{
  "n_layer": 17,
  "d_model": 160,
  "n_head": 5,
  "n_kv_head": 5,
  "norm": "layernorm",
  "attn_scale": 0.177,
  "optimizer": "adamw",
  "lr": 0.0063,
  "lr_mult_qkv": 0.7,
  "lr_head": 0.0119,
  "final_lr_fraction": 0.0
}
Each number is 128 + 32 x the weight over its row's rms, rounded and kept within 0 to 255. Layers, rows and columns count from 0. Numbers have three digits each. The size before them is the row's rms in percent of the matrix's.

# layer 2 MLP down (transposed), 1280x160, rms 0.068, rows 177-343, columns 80-119
068:166140073083091097138122114123111133129119129072118123129145150127093093052126108086085078120160078144142100119105166105
036:116155163143122133169113123194085130188146125139107171164071155163177073142083126161151114173128076092146133084079121152
063:172157061126058155126121179148081070082170105071171173097110087098113124180114174103149057125218146132170103080114108174
055:164130152121158099149080087160134141055125122072067127143162111078114092132119174142192120126111147152069133161084157130
285:091139177091062123177197131140126129148119161154158114131149110159181115124141145103095130138122161128117079099154138120
069:078145112141130119182150089116139157106113151170087131116164181144114108121108099111108051147115108126127133110159048146
261:140123143090128126095080192137099130136098182152091136138167133120134120103107132082142083124129184152139155174113119087
086:156131109133095146118130100138055100063143132152096030110104121088132046143146175163085156173100178171103109152094130079
053:122157176122185087199173156151100083146173204154116067173105168142129098161129145089164150134164186154070094122106124101
069:098134154130127131133099138156165133137133135129108088197111174078106095101106158090112161130078110135138161138141086154
031:065120152160156066148183177106185155106138108145201089165080144084096153143222154171187123147047137144143092119101091122
064:108094101166103111090205151098184131152159122156127051184168156139137082148122110161114173154167105093107106125165100087
073:087084153081100117144171116117086149100098178122124091135147099132143149131121123152105117126118098157101131157191187166
045:091144101145135100122085114081099142120187164133104113185094164107157083085112099155096108080132153158152090093104137098
041:132079104167162109094173130101129138140109103159138179116151060158129108136165140087088087110113072063153094148184127113
061:158141133166137143076109060111082172112054079155090085120117104047127154105091183133145135146089161174154140121135133097
083:088103151157161112129167164164105059116172156135099122156097153147174069137083095081171078181138156082162107161135154126
066:123128205143087145168139090094099155153145151163109015155110161163156136124113104143077203088100147110154112137090151085
068:114078073132085122171148155157153103214082129119109078136130091066089090137113113126152143156123141179114132146140125095
054:136109109133132110148137186099146167108138193120143119086108121147120143186082080138092097142138164130090110099120116108
061:102142158162071095129124154121117111185097166137126149153107162146118090140057103086168078164154111121146107150114047189
066:159079119119135193148181150138124138116162108050057125105111108101140131112178148210125167122138169107092075118081122166
069:134111113113185049156151121119133135108134182144112153125131126116112123101101072075130002182101137102175171090096137136
072:148131196097079124112123134138088134057165141111126143099095176140104125139087116186132085111175151154120115178157177152
108:133144142121118053096106137122146140133120133107126097094113128144115089149154126149211125145161137155077132139160147138
089:147176137150126066117131167099065110154115125143112080185135122120091053105129187115131154116132109167191138123150113132
053:092166152148084118140141079135151139114109142100133181141159100097109091150136077104174113149069058167148165103107062152
083:199121148114060086197119133126093146084122139150077165120133126116126123104131127183117160112145098127111153124096095160
042:163137151162092103146170104151104138138152131077103157126149192099139170116118112074157133147119150132069142082192088164
047:141110157127193146168117142130136088155054179130163074118113149116153153099132194100127162066121146143138134132139112159
066:081149171113105143143079148157147145134188103178135086122182170118191139160062132131124053115077127135154132106125148144
065:110146165092150120190096068143139131122125144166126072094121101147105098151140136125159099177084118104135160124168093141
061:114133146094117092076088121126131167183112119124107124151117180085154094068125113085168050136129116140207184127161139206
081:117081138136116102132141158118226174135069160166114128211092115157137170187140097095213143162136094152098095146165093125
041:133157135163134099131110201152175146137091119071055113159089152167134121146128164139177166100133123124121075159062119108
055:161118128167136062148150109151108164116127101161111062163140070146145172154173112107140108159101136138139091100170156138
044:077115148131152081108175177081101147097066135116100115114142116152123128142127109119131164153115211089143128078072066118
303:077165125145120229120133154144145157110099088146090171127119125152118089112134069125122124202142160139142135152140111106
024:136100116137077150146109136166154141151163112096135100112154150087148164122146096166159139165151114137184096112125143144
049:131145092081099110111129180112114111137172119074122108146181153197151073108177143107096119119164153060118136138120124131
027:175164180167143141094171088175151113099171174143132084181144152142144073148122109173108065162101127064149143102157144108
055:092123129094114157150111130066176147099170131187139084131153125125205092151193146168110138140151148153124142114157119113
074:137148121105128100102134096160146143050096164123056107154141164095078102084076106141181070186101154124069122152113112101
072:123093155095104100074073130119122192135192115128141111138181131115175139135105106126134061124116124147152128097088116174
037:145101205075115092133104172100200155142168100154124138137116102114122120116201094183087142155093145188089155087080106099
063:109142157076075116188163160148107175129106179065169182082190110198131120106121132123080112160089102124198099173130119143
295:151139131103197153115078141149112126145146115100125104099105115096113100043088139181135151155093152083177128135199193123
034:166172119126089105084095184166142108138145151104119126176152133127075179186100151136145088122155115109148182173145071111
068:167089169163099116155186088149127105050151201111122143171172217135125093119099094113136131143152204098084149127118140108
248:089142128174110067188187128058140111115184139133101139074099115130117134097097103173117194141149107075115105131112049139
087:107105090172137118102105094161060108120121114175124077091133169076117140100198174142203135113112121136083119135095115162
037:108117184149108096132127155165117147140149178127195101076100153102122125156070062097085000098108123139172101086116169201
049:114180148124160175083180169128101156138113124175139171141074117164136158093096128099119065101112139118142116138134140134
293:135166159167086154162108108101102171176126154132107060124198142128133109132150101092134133193073148098125127172144073105
040:092143106117111131163120082149130089090148178102032162059131158138074164141108169104188096142104153123093182123131071095
053:123093156106122149160122082062112133109158133136126119166140119105135151119045152156156083101121135106140108132099119156
062:129126108126158102141127087090129112065105075136162071086174108120128150175111155143124123099082135136142109061159077118
061:129147133156123121141148078116118096125162092108125035158125128119123116127137116165131148177134168123068138185148039112
057:105139137099097098137096152129109161068157155083137120147152171160147113098153106149099056084128199124139131101088146205
056:094132128069110074100135176142125149061158146137089124150136166186131079102146117137118023122106172112142139088124139205
075:090082168093135068150096145104098104170175146150142134109125125132158114135129104118147110124106122109116203155179103172
050:110146161150114140128146141098153063117143096196043146135139178141097129190153129126125062122146149138147107162149090153
050:152137202112112148162106147117133121082097101111184102143212157092187029090112101084059102141122143119129151131102112161
092:142186142117115109146118140142105114089085197141097114168137153075070149134104087118169103159116072145120153121111159167
068:116174086117067097147143081187112119085151154155103135137183220132110163130130110111144147143062160140097174113091183105
051:116157165144096143126099101117117065149149126172097078111043110121146133166103092110155100124086092072128132146111137157
066:097091140172085091129171131080164151140148131109150121107133088126140128133120149148185103100163156147077105130064067173
070:123105107106141092119146178158135132104122102052115171158153182164169098130147141134114133140072158098176086111135075101
043:163113213111133110091092138155119131091178126150160111122164061189178127156122121093044052128093134072104104097147162135
033:119198123180070138158131199132063144119151122083051119161176198172148110114122142151182134141136169127139104138153094173
025:073139189070201198135150177067127131175156123125168090129115094130114125129123140097107151183116098085157074075106142158
042:124162134109076097193156077177112073099105131134135205119102102113125103088124107144107085105062153123149178175120097076
305:103135171132131109069091077151126118174189152172119018148116134072164127143078133129136149134131154098154118104201148129
067:121126112118106114084118116126132096084167098071073104116161123157080139133114147132067094112123161090171156124123167170
074:138094100118127127146126093154178191133169163131116093115172132143098101120083108141128061161088159156122133141182114099
031:087176123131139116126139124123139116113070103124116157142155168133153130076112152166150160148087118165083125179118150098
048:078167187138068113108090107142127130134182146161110120132115102096161083151113097063158052148107101188092073135129083156
065:143171129128165075156168158161060122105084173148084138175125171134083110054089056105137096135170095120104093101142160149
088:127151088084134105073140167102146161132155186153106154129104089142144110089101111058157127173152099080130077095149193104
064:130091095126113094104127085123126121090128123179116142134118104141173136113122180067149150134073118123161096113117091142
102:161162118160140105129128123156091148139111122108152131072112159099086105119110119164118106138112179127163134104110191058
037:162116181109099104122147094169190104101058120085070143112157123060159116096111147134128118148173152145134144167150144099
069:155109094110134115065101140119120175148127119086149138098185124131082115109116074093158078127130198160143160112118180103
061:148123084123125101128150152182165193090058144113161160075138081093146115072081119142071180147147134176122104137108144146
298:169118110124107115129144082122150075067117108116098053149157132166151173148127141171185121112100143130131163095172075093
069:097150122078152074172126175132082126101157174139124132121125164147130066109182124184104150173137171131166103136063197177
066:135057167080144077073130180105151115158144129173161144086089185181108142140091153146119075136101094111128083152110174139
071:108076114115116099071133140146187110115144116071120118147093084167169128105136131128105163125093097061201074144090163128
077:125145132094161124106142107097149093079075139141148140125110137210075113069097095141128104147139110108113122161148130068
036:108095129106098144190117126090127058181140113136145145127106178172142103145130132126159096153107094087191125126122059140
057:150109130156088135104147143162155130057059123123122134083097074080185152062106078176153148140092107146057121151125128129
059:120142106107093089079089178129077185080170145102118093132159154153118146152118104106083076103116166121147098068088123223
066:112137111097070130167094140118072065182169108141116093119137125046166129111168128124115143113116094128131136115152134135
069:133109133093119191128148082131163169166130128132101082114132084185095136174157077157139111156167151140090107110102117074
046:110120066075197109153154087123123161125108129131152082088171134145063146127153143165144059223114129114120096117121155162
189:161167150103155127113096150168093094113154152163061120094133155123080065151088146082107082089147142143142159153136143141
059:133157164180095147128138163144124124066064146153149079074107068103123124101139106137172094075124074073158101155183099106
060:110101107109142146117124147179122097111080127143200100095160184122140132170196075128173154059111111114084160143158147174
055:113141142192079170165118151122115078111164145191077061095099124140105093146118090158140094175098132117107085126194174132
046:152102117095199138087060144110124106084160180107148102108136122181116162101149188142161151104099094135181114142150126109
082:158079153116092163220064099124139123156085088156117075086166147128146127141116081164166113121133108099181131063123085144
107:098154155113165183054084159162081120153137115085102125145127114080146101124106175104109129108109126108163174146122118176
307:134140139111173141176172170141126085162153115145125093157122110100160066144112167090128166173158124091101137160068141117
045:153133125123056134132105134070105127100163095105067126121201165169065112199147115159152106075079156141170161188132148182
055:096139164120116149165101092120134088175121066149162071068105144183096127135155141099092108108072086144172186095127109189
070:107095109103097104096112139088145118088119192078143100098144170147099136161143159147110134106141086108129082127031084104
109:183143127119170128112145114137103093101153216063071132135136139119110114112110106097127091186145112145155137163111167111
052:109100186097127121178106115103132122143119139172163139101123122155110101140092121098146057194066088088184121107121092148
069:074126174084114065160154137135127112152169151152114071164117088207125103146135110110131123174158116105124101126118145108
047:112121103143138158106060108151077150070140095112111078122070172053107105060175162119111122152144185125123135061144128135
085:177120163103058100089111131153160144119137118091133104142172131149099141134088118106106109158063168171149161169085141098
297:102151160127154109155192130115152088134179151122161143110125122123104109118149128114159137157145103060162048132151125085
039:116131158090182106098085149109161106090185091140147126070134164087153114133151133135162139109121110127134111190135101190
050:103117069110131106124148152164155119200149086126115198136132182053128110075083151108100101147169157151153183179151095136
030:140149103170138137095170119096125128111157083122131163152136186105126161105181107159184151101140098124144130083094073167
062:140077182116086148126141152133121168091145138137128142166144107097112149117146080092127115158084118192133099139110104137
056:041155125153181171138115144166117076126096172149159127161144118146129111167142054076110111140098133113165180090136111115
080:192161125127145155144129146095074074126160069096093080118118210064148143132109149110090088152145142121167116155166095131
016:161091095187129080163128104131133134166176073171120094082144102112155143109128172130139122101146135148125154145176174205
045:097172120098101126131078149105110097107142146102056117060185168101137057127095136084119078186086140146146158075081168165
050:127070125118092091117125198107104091131148136165129085136197177116146115118077155114114121211152155161127121112149130108
054:194121095143155160172113096121106125128182080119140098120155121126117120106102125134093100103125163117134103134162124081
078:140148125120113147152099124153094129124141210156136128095127143161129125081075139113103135192116114164063139086089107094
044:128165039123169118098112102106097104205127193095079146116104084110122063138109129096114144104119157160175174117127124098
075:126134119100080122127177140171099156161089092070133106110131164144152135041092149125121146094143161107084079082116090133
086:106151135150029080122111108121129131120086101153107119112057104088171154190151147095159143146121111100122125103085108135
089:146143151114114135149135104101148140100115191077134142125101191145115104156117109111130090119112121139119090079063048167
063:131168142147097113109117077138119110146155176090108143111095143097175080108049144142121097075105142134119175134070128186
073:134152166092119124133127115115166096103104164095122151127155159123187082054104109144092078196088172129148119112127135160
054:191166060183116146093098110157108144095143113141133062135176148163142115069171120162178051138127173176074151123165135164
086:085078190104152073145119173139114123104109146175093112120143175196129081177081101139169140126180113075117112104128178166
069:148120149094121141129128058084109173097105131100128141075112114088090128146165172126126077185131160203112099097102183162
027:159144123157124164107154131173146114184141081091089082152164135151164144142113072076091102086135110101103142059097120157
057:110127164118079162136184127152150178106121151077134137119175162169133126163124113110143123160115129095148131115166144089
062:082138116104106130158150126097134111158096145152136137100106109172139063167067144072173092179081123116125115118071091149
082:153135091123074103104148124108133209112128160108137100138157163148110158175143082131099091110144133135132084101054056155
075:137144134145036088126171119137138108051132136079095130115149167147195117092114179129111133113086107132066149165115149150
057:123156142090091112162094105127158093123127108213144148122110153167130068134113176116121088067109097114057193096145174156
048:141166130109102129161177114092131135118110139100075136114191135095141108075101078115106069188076138125103158115136135168
037:116127097162120049090131157144172148102104155164110152086135069114124103139138119054072133169100169128157180176149155200
048:114145089129158144113126159112133129154042115147168115177128117099151151122132102162109146131086079170151137112149153062
311:161122196203109134133113124109151132094109166095080170127107128123102103158140149095152130173109122123143155138046046143
044:130127116110123079100109142141146176046123195154183127136102121092138122125153102138109067074118140134118118109090124179
083:063138161106110104186098103120103122132157152192084148149130176129085094112130126119138078132098138134159132133139080184
040:174143113161181192088108117147071087130101113082117208172114117060148074096161148160117143137094127120162168126111112097
045:091156156066089113127101120162133073128117144113140152116127148106080115117126141139118153157118100132116144138107135111
056:142141136118157169120132100124114138163115153103077046107125230128136114196141129086141114107066164151136138088160119096
048:129091111094116071113135121113125185138112065130132126098156112138091098112081131129104049134125128066165064094132133188
082:107156118118138078184116107159126093103099131125146093118123169146089102142106099101164048150110117107153144108144090166
059:176170113069102095108108132159100073116089200189112128140092165129117071167139097153151068158116125133153092124167091129
048:186179157116081184065130171136118179139105180104129087136099176139125113101140120122058141135108151120133148079076081096
053:067103160148186103158166193160151112157124142136155100180184120107112127059097085159103083169115127153148112083104156108
069:176114123096084105073120120096134170105086168120143101133128146121101152183143114121093080078126109123129106104042100141
062:122113149068140154057102095160153144112110144123141067098145108140113113134067114072145078116130152161165101103157123199
038:109142181156145144161104140144106160138125110084126056138157127164099147166095090093104112169086128095146070173184119078
030:098141160110079132124082114150085132106183151131082082088131143128137082159093140121118034162111084146142145165163124145
058:108095151123065148151109109110088128086113124140092085110146112080128166122157068181198086140114122148093133098141079150
050:147158168107161174152083079150105118121074107142162082076132112078152134117142126107110093108083152159131195055136146125
022:167213104132119113113107180142086097105136060156084087155167150128074085103091129129132115142146110142137103184090104103
047:186084118158173083096123108221180133138078123111126183147071103162151151143162111141104110092152109106161159169103150182
089:096146121107154094143157076145143144073154173199116131136165184160104048138095049112129072177129120100130096089189090146
072:167164171135149057130133120168145188181139120126116163124098105109123101149170152134165042083150139128126086074072150135
265:056101103081121100175106089155129149097152109167119098166122149121125138161098189163132107124064140103142189079139137168
060:145108089109136131156150115103132222094130091082105157145153099108181165095140123168137089100128179162109083142121144205
070:080201141089100143149143103157152100092087172123102120180174144164097101084119065142139056142057110098124133126108092177
314:131096123134142133155089156093113138124142101092111134114096098153155098097131159115125072159127169109100096158103165123
064:112100155145194037101077108101051140123126143160152077153118168061151110092126118157126123057126099113119114136169088172
# layer 2 MLP up, 1280x160, rms 0.072, rows 178-344, columns 80-119
053:142163105158127157105117115127132112100073104140145157122119093139094163176172124113121169108110144150166090091141183091
079:144098127133117159115109108110162124176098133115172174105110101166108157134142175141108139105150134126087086095130156117
062:137099072159140125138121129111105172074115063175187140097050113147099168141132115154147171077109142112123051062158091098
287:123121134132142141193161087154180136143099110157140138115044138144135137129108113101147165091153064144174124092141146158
074:108086119120093172085175150096142111159127105131158153107070080171113163130162142119154128101138113177132105122151148143
287:115145131158123132127113109115096137134097104134174146154135064180149138155117129110158121115112143144146163103158112186
087:162148105132171149129121126125147144117110088158150110149091104150152149157146091135161129080162104114107142108168188196
061:145103130114128167102119106068143144135053127134160123118089068185121160140198113120170134065127138117115164085141141117
070:177160093146169152146134075057170136164090114124165149124091099189105165101144152124185144062148092114123095106118178119
054:107100096101110202125123122084158091117056129095160133112073097214096128153179122121164157116174112125147165128101096109
064:166164076116136154146121138119200182105116100135127150143106089166128165162155104177130184107155102115143124104110158136
072:111130173122122150081134136083163100129107110134203119126103091173124129141130160098127146114071092148076087090123129122
062:170107106163144139103119092095143162147109074130193127098059098153116150127130111109137140089148095172162092131137116148
053:136116068128139146130160095161152122091124093142152172130068117162125150147181116162132167103144129143121146059134129134
076:133103095137096151121143079090128169118086113153174178107074090165105148118193087151140199091117140099168080096130116136
084:166114132098087171087155112090140114186067114126177162096101060178128166128183132143162180073129115144077164108138162127
085:165158155122171141116144110077138106103094101114173142124101110170123140108178154101134135082104108115134129109152162141
074:155129099158111149140100106108137155084106079123181145105080103169079181121126149165146147088154072124121161050145178132
059:136100106121119122167149124128167145169110106137167171119124102136079126152170134156192186117161139113133146094118135088
068:149135100111169184096137097129190112184086094090161091128076113155128153138169173131134179082098132097162143100131127064
077:128131121158105143116125093136198116113067121148179134137049103114104176121156143132113184059140130104138087100171114106
077:160110118166121171125111089126183137160122067126166115159064101205105166141153084176109147096148083108147119119160152119
062:156125077140141135133098105099178108203082131128173197129101107123083194136142135162109143112160111118121128129092154137
098:134128085166153162156161117119168167133141097136165135126077120116120142154191141129112141088169163095109077136105166126
085:191134110129072126170148106144160139094102176129155167101121062162111164186161083129132105104100168082143128079057133120
063:177107099139126195108121072110154160127121148123155141074051064197111147106144125131145142074149163107160121095104129107
088:157126115117162193125146124096143157153101129151177125132061069138100178157150157122089155089095103122108124087120148131
053:167083129181132135109152130116156151120101129138155139127069113187097171157185141074109134102126130084175120141172117141
059:130129080148163135121110127144151172156089110157156165104098033177098161151156161095128126120139100100074145093139156165
063:107110115131141182123149092069149135161051063127169151151104098146124150101193171121145117110141160142113124121165143115
062:139124103131149141098124132116147129165068085152173104140073112137128171139157101135136175068138094139117089124120129128
074:158153119100142169102149154122120137138073108143170126094064057164064151127159149127162159132149160119084135105114162092
081:131121084135102168097119104093134139132086073144245133110138069152109131101146129137108144094124106146135141094118162138
051:159147132090130143071116106134152127142115069163170178173081116166111142160172106111151149140138128097154114141119143111
063:162117115105120161138141107121183128153095139138206167147085075122120175149168118096176157089153113151130134083119126119
069:139095123125179130154130106076117145096092106138155191058093101178117155159143151134112113109153122087135137095160152154
304:086101132194114188102136153132174150131161148167133169119173120163120114112122134111146116095161110132147148089158110135
043:113153147106146134126184109067162145147107138120191123124138055165117164093138141129166169108090173137108148118142105155
059:131132120134124180106149130140144133165079095165178153170128109137097188166138089150179162067086121113169148098153184160
051:123114085099132116140172152084127136171098072136138152131066091174099133127149125175162188055081104134115154135135125082
072:135122080118153161081075115123143145094101140161155141130099083153086185151176135123131156051161114132124089116130105117
087:198114106172111173133106131076170142101131101145171147125045089170107162143133159109158148104157119133159109092165140135
072:143163159126146139129129108078182164079088114143165135176092090173087123118164123118137181088091130132122148098104127135
051:157083107138152149130153110070150156105061132099170151162108100162115174161179101154180174102124111145148086078161124150
066:154141061133135153104156123135132095145116096126120119102073097182094154151143133161107130069137108106082167092127122148
251:134078163130141174057112160146159119149155073088116126178093113100112183105117160190105162111092098104154116084161114156
059:129091056149153161145094138093151143141094139144168128154121097134129173125186122151100206077147124097140103148153137097
071:152128162094148151111142128115185116172064130129183120165078052158125126140188120134163140094109144187140162091161132124
233:187102133079136122105118112080074091123125089059153146130124141100106124191161135138147138141128149118132114130109120180
088:157181115124146213131126122127152124143092072125148155113098104171130170145190142126136123091145123154084125091157126118
053:121118083121161183132168078121144145134110132195154145103081082177128140120142114107115153072094129082136109100151108136
057:140152092081139162104169112120175096140084102130168194108074104162144166156162133171136152095093103127164132099114200106
272:163182134070106148119136067037126139148045089111129163068110164095120187129139140145104091133126139105096121117102189137
055:152135089126115169126121121119190099131101131112145167120094108154080170145203152117131150105163119154118139152109141112
065:130097103108130160119148111155143143119149070158166102080087123168082161186149136136146131070108096123139150070124160089
064:169102120127115165087152109128168129126090115139126167107073106177099182139124155163187148071115111122107156088171150136
070:110095092116103153125113162110135162175140109114175155114039096163086153135159126133155155096158112121144127100138149112
067:146132119106186141098180131126166124098117117103188197123011091173112163136139105152168140106092133122173127085166168107
073:157139097113158167101120118115123108110092143143185129093070085201096142141159140138146185114097085086120115127140175124
071:167129128157082145079127106098164131111088097106131126116067104183108158169142107139089140067140100099080092122102111131
056:147143123088126185077145068089151136152083123161195088123076098121078164177135169167148134123128122125097081111200141145
058:149114087125163170104137114119151086123099075116144183161065069149116133132189164103100154037093125061129105112162174132
108:152127145154133194106162112123193133146104073164151138080096093144115122178150167145132156085125123119113092069109124135
060:153148128158149136126135120068171110080141088130142131157036090155109167103186112177135162079111139151103092118116146138
051:113136122133158147111118118080143171144079086138152155137060111177152142152096134131139147078118094159123115084161129099
066:157126117102148171121136108110166146128100114165135159151094060134126184153146124122126135086159153098139103107121172139
076:177138108131176171130128089098172129155058131153182116086084101209081172145141119119172109123083130103125120111156111100
056:138084096132078150163116134091148173158104100168189111128082095150119120112167110177153158127085134153136096111103171126
047:148088090111187154105144110118122120149133078132219159112084134139114167149147149139138157066101114096150113130156180112
047:165093113151157147117135124081115141147158116135166131105124107165107171143152145119129168106156141106127112103079196103
050:153101089099137165093105142135136159139082081112186158117083080153099112154150140140154151131131121125106117100163157126
239:160119126125134166126127111101106116140168121143138129195125150113118132167143099189070190120193110080166086122198095155
067:195110093103158166150149110070134124153116103148131144083127137192077113177152169123118146102129100105127132103178125119
072:121094147144121159149154116095161145119172096093163147094111044146094156097165164152110139096125116104171133092181146154
054:144118116144145153090136143050135123171110114131161140150163090136116145145146137125131164062118116129139097096173174163
052:157121083137125140100121080117173144153096114123158113125061080183125161118170194164097171090099120103105150093097154111
073:154150108105125141135124103083147120135082111127188124136061113154122121135168132168142167054091157097109153135143148108
089:154122147147160195140144114090137099154080102150153152102112138196084155157164127120113156077104151117137107057138122129
077:132131136091098154140130120091178135124100109142167147118101108160098150167129140169120155097152128112077117105194139153
091:138123090129157183099160123102142159136104103114147160136107101141136143146175113130119172085147122143144123064146086151
062:177164102103145196111169136117106133124071111169169147174093077194104198167154143113140142124129129133106148122162163160
067:098089105158116175144150123090174139149088092133185163134101070125105181135162148169096163134093138134120091105085139122
068:179115107077186167117135123120139120142091124133172164124106090175121171165109145112137158077128058098138144108140161104
300:161142114131130134078105111111108131130101113117125148102113154076084172142156123087038121097132132112098104133166119139
078:152140085131164170107110116097198139172124122133162148094117084151079128184133142171141187068115155091139119093142147145
071:137120092141148163144138126132174158107090160128190138150084111149087142169160126143150167108122109077084100112140128113
067:137075092142209194131142083106142148130110108124159145088091080167073113145161172160156179093098134093143107064114110107
076:115141094160059159147142093114185169126095106126157095162037091161127186159158120142133172098133129137144071111142118126
047:150127097131130133101151098160168162130096078149124118084076072114100159111173170083101169082185101149056124119145185132
058:141156113110157135102139123131183149138111129146175147112037116173102187144162105099169158101153131088140135132163144119
069:108130138114161183094169115069160117133102159112192123111032078176089169144164113151180155055100125040144099082130166150
076:106163125136147123119140093127158165144095128097177147112076110117077147159159117131108196083161170107131113122094149158
071:141103102088152184125129123106116181129069119091180115071115082173081161161176147157157138100131144105090105127135143152
063:122134122089129184088165105139171123143083118105160133095100124163086149156168180127140185104108167143122135092102171114
224:101074127178127120150197154127179124134100107111198134158122093172163184110169119171163186134108094097111074112132128136
066:155104092115115137099135126076166158137102112172149132163089087178101151114152151156187173095097133146112112126136160135
075:162116099137116176126143130131164158084123103138186161168112084148155163125142078115130194106107097091155078084175096167
069:132093112105144152069134116073166141144109111121147161134110106140104148123133170115180156119103135117097090087161170116
055:165074077107143173103101143051158178119091125133166141114137072154093164137153152147089127050124167097084098071108153084
074:128107142110128134121171121126138155148098087154133169112080116125090173153163161135165155089134101118057120111109151110
084:137100125156113197077140100070163158146068051123173136101096110161134148187162145103149184078150129145116111116124124184
217:108137098093144158150154154108183117129152089138156111152086147124143144151121134110122162131170085126059109118105115104
061:154112066117180153144156119158143112095066125169188180124068113141127171163149087118159155081093139143110072140181112109
060:175107137101161150131097110105145075146096065135174132161101111155137173177162156126107148057143149144103087100132158075
067:133148088153116150113126137138145154126044131108159164118003089130106187152150124127147125092163114087105115119130169135
104:177109097119128135149088114108120130119068104161161183158029103212076152146138099127170131079068110141129093113116120098
064:139105096107150190108145130102151126123059101120185120122107115172078176130147137185129179081094124124080172123140154135
081:132149123169120159060118147072134142146085155129197119136072115167133220160182139116105178084138140134132137106128131103
060:110087136097106166149096145133146175165085133107151150121102069139087154142167145148153166057088070093116077143118106120
082:136129089133140170098103089120154127150080127145173079116037107191122134079191110127121136105130114160142106098116186125
308:162137118106130140126154120166124165124107094108110131128135031065092159130146163081115119126074205094164101104103140078
053:164154125128106203099160121085168085178095118155154161115101096153140175174123119125177176064128150080151104101161169161
068:143104128063121121106136105131151177115079159155167183143132062138072157153155186146135145092103113121131111088137126139
048:159131125118177149099136117110183150077145093143162080107109065150110170173135144128115204100119118099128148090153134111
071:190138138122149176118124091100151159145116110123133174123078109147113164099184104132114182084133155066146082086131179111
069:128122098155126156112154126087190142078115126146127151155141083183082123112152132150097167064129130168109093144153161141
079:140138142121123184088132081117167154136110095115162155122059107164103125141151145112071197086069122146088114094110169137
040:103146088165158084076135124093149163159113108104188154155113110133093158132179158132118178113099153128083115109161132158
055:182123081167193137146148050147152166144096091123180115135093077203097130107158131173119178067136162075130113104166133142
060:159116073154139154168124125076131127142095106108140168146112110154107155167098155144181188109122153133182084133148125094
061:179101136111129143144130117112138133117112112174158146066073126103134144131169090185122165075127153128086095108090135093
084:174173138110119167131145126141100153074102100121151195137109075182106135157148117097111168074162102124168177122121119138
055:173146077142143153121135101101164127101095093129149167125097094112084129183147154111102181114147074098172165112111159133
089:127110090073095188142148120115148218128091118144160191133122080164102163128139177121140146098116121137139145142155100157
097:172158110148112199104143107104123120149087092144167115099050109177102174152175160109124178070151157102091140068106160113
093:122119118131094141118129123143156146126095136133163194104081059137103148147177148114129139088157095128150135084135149100
068:158112086146133164093123082100172103105103083150164111106084100165108146156194156156176192127149118147102103084121113146
071:136120101106144166128114135086129123141088101125159204107084058161091176119150117155160168068135115109116157104145157095
065:153131145137148184092139095115163131181099099118155133131083097133093210134171134139160162085125076116129076073161112143
083:170134096138135168129135112127154177118089113122180129130113086159112155145134140132153172083175098123150098135177152160
073:154114106154109156088158135082143156144090100121156149136074068141059112130154121136154146101131146134171131089092132154
054:188124104141124148114112139112150117133061063111151174185084079178127187194181111151154144093197116133151144130124126127
071:132075085091116179123132119116135136110107114172156186147101142150119173188179101102137171092110129112096108091104137125
068:150076088123140159118151156105138171177059098161177110140083106137116160127159146120102146051119100158077106134155154146
073:109166153179128169098137090129136133139106122084145161130012078132107131112148137073112127107158127123158134109133153126
086:184128089163183167158104139139187175127076125100192114146083109155105173167188120151091151080115159116116149094148159099
067:146095122106144152101158102122153106158067082149173118120103138160094135145131180122166159111126123109150108065124099141
054:120117122097138171059133104139138097148111081081151160117076097162111153167156150143153139122094141129138107088124161124
057:150117093135118142130148093103136139147098114107148127154082082177093108080177131146127196099151147143105078124130144162
067:149145140127166142082104115078160186094114073113176151146090075153094174180175161131132133116102063100122085098131119117
289:093153095122135183118129134123144154106145136097185147143141113102160168121114132112085115092128186150119110137184142167
063:112107111139155160114158157078140176125110084161160149117062068173105156141170090185188152134153107146098135103141129129
075:176127130131147171116107116114125138143087109153148118068060107177108130143143169118140134068134132144096068112107190141
064:108093130152121162142135112089145175176107114128183165097057059149129123146186135119089145081116121106148079114120133082
061:127165131107148167074116111147089101079094100097162167122067090169093194120206150092150121109146147154153140083148181137
067:126136107122170174126153112117112152102097096138161124125037115125106155154159114143132134102145103124089115064171162129
057:155118137130180167129134156128126101149101175140180146154068062176127174130166117158153153098134117105155110111118161078
089:161130156115126193078145140115177139140091112111192154146054086132113174150162156143105176070136092131103135115148104140
057:156125110102163168142158092093122162143113085122123187163096118185113131138140150137109157095103156124081127106111170146
064:154113100117155142095126092112114131130145122124151192149100120197095156128157121179177163092089123107121107134135157142
057:141069079051085196142159152102136162115126111142143147137071082149128141173123147148127144113185111127127111094113080153
066:109117138146130179097120119163130136111069095099145162157031090154081146171158141145101160071132111090123126104136157125
075:141129115147109186146148109131135146177111138166184168156072117154115165162167142094146184103123146110091136098139117152
055:142129098099172197091170137124163171127109127148162157122068092147102162157182167109121150111154131123135145050121142163
050:142131082135115176127164097092147126186121105199154145146073111120098103135173151125087179084137097124118142103147120138
066:170136120142150147096126082096140129121069060143148145097117086111089176151129133131105143074151135053130110146138121157
066:126137101131162192103139142075162156062110131142160179116111106164080135193160122138154154099111153117114116131132127121
049:157096114147099214115132110131119146135096086085152126097049086157117170104140167166128182137145077130129156055115176145
066:143110127140141162101117118101155150145091134137179146106106069152092158110115150166134180076124130099109118122140128105
087:138075134132118180113154106076192113162084095131125158107086091155134193140125123141161135103137146157137156106156144133
080:132145077143071138115149150067124163120081105144171147109112085158094158165164131128131129088119150108112136108161118120
282:145087129120125116063133127110113120138147135188163132178141092189105110136116136157144151066171070118076160124162098171
058:136137159127126160098159097060173146121122114140178148147075074151056168133151139101173180108117128105110121084148150105
079:197105082112112168130102099138151111129074133131154188124039103177119166147133141100163152083126114134123120109121163109
293:089152055086118145019131144158092076129114115152139136123091146115132186126182095145120134090122098140130114099151124118
072:139142103151104170098097149083121127142053085155146095134108079156102155129166112105141149071125144135128121101134124111
040:158106086128131115161106098173122184098128111134172168095124115161109156117149163149165177051077116091118109055151123102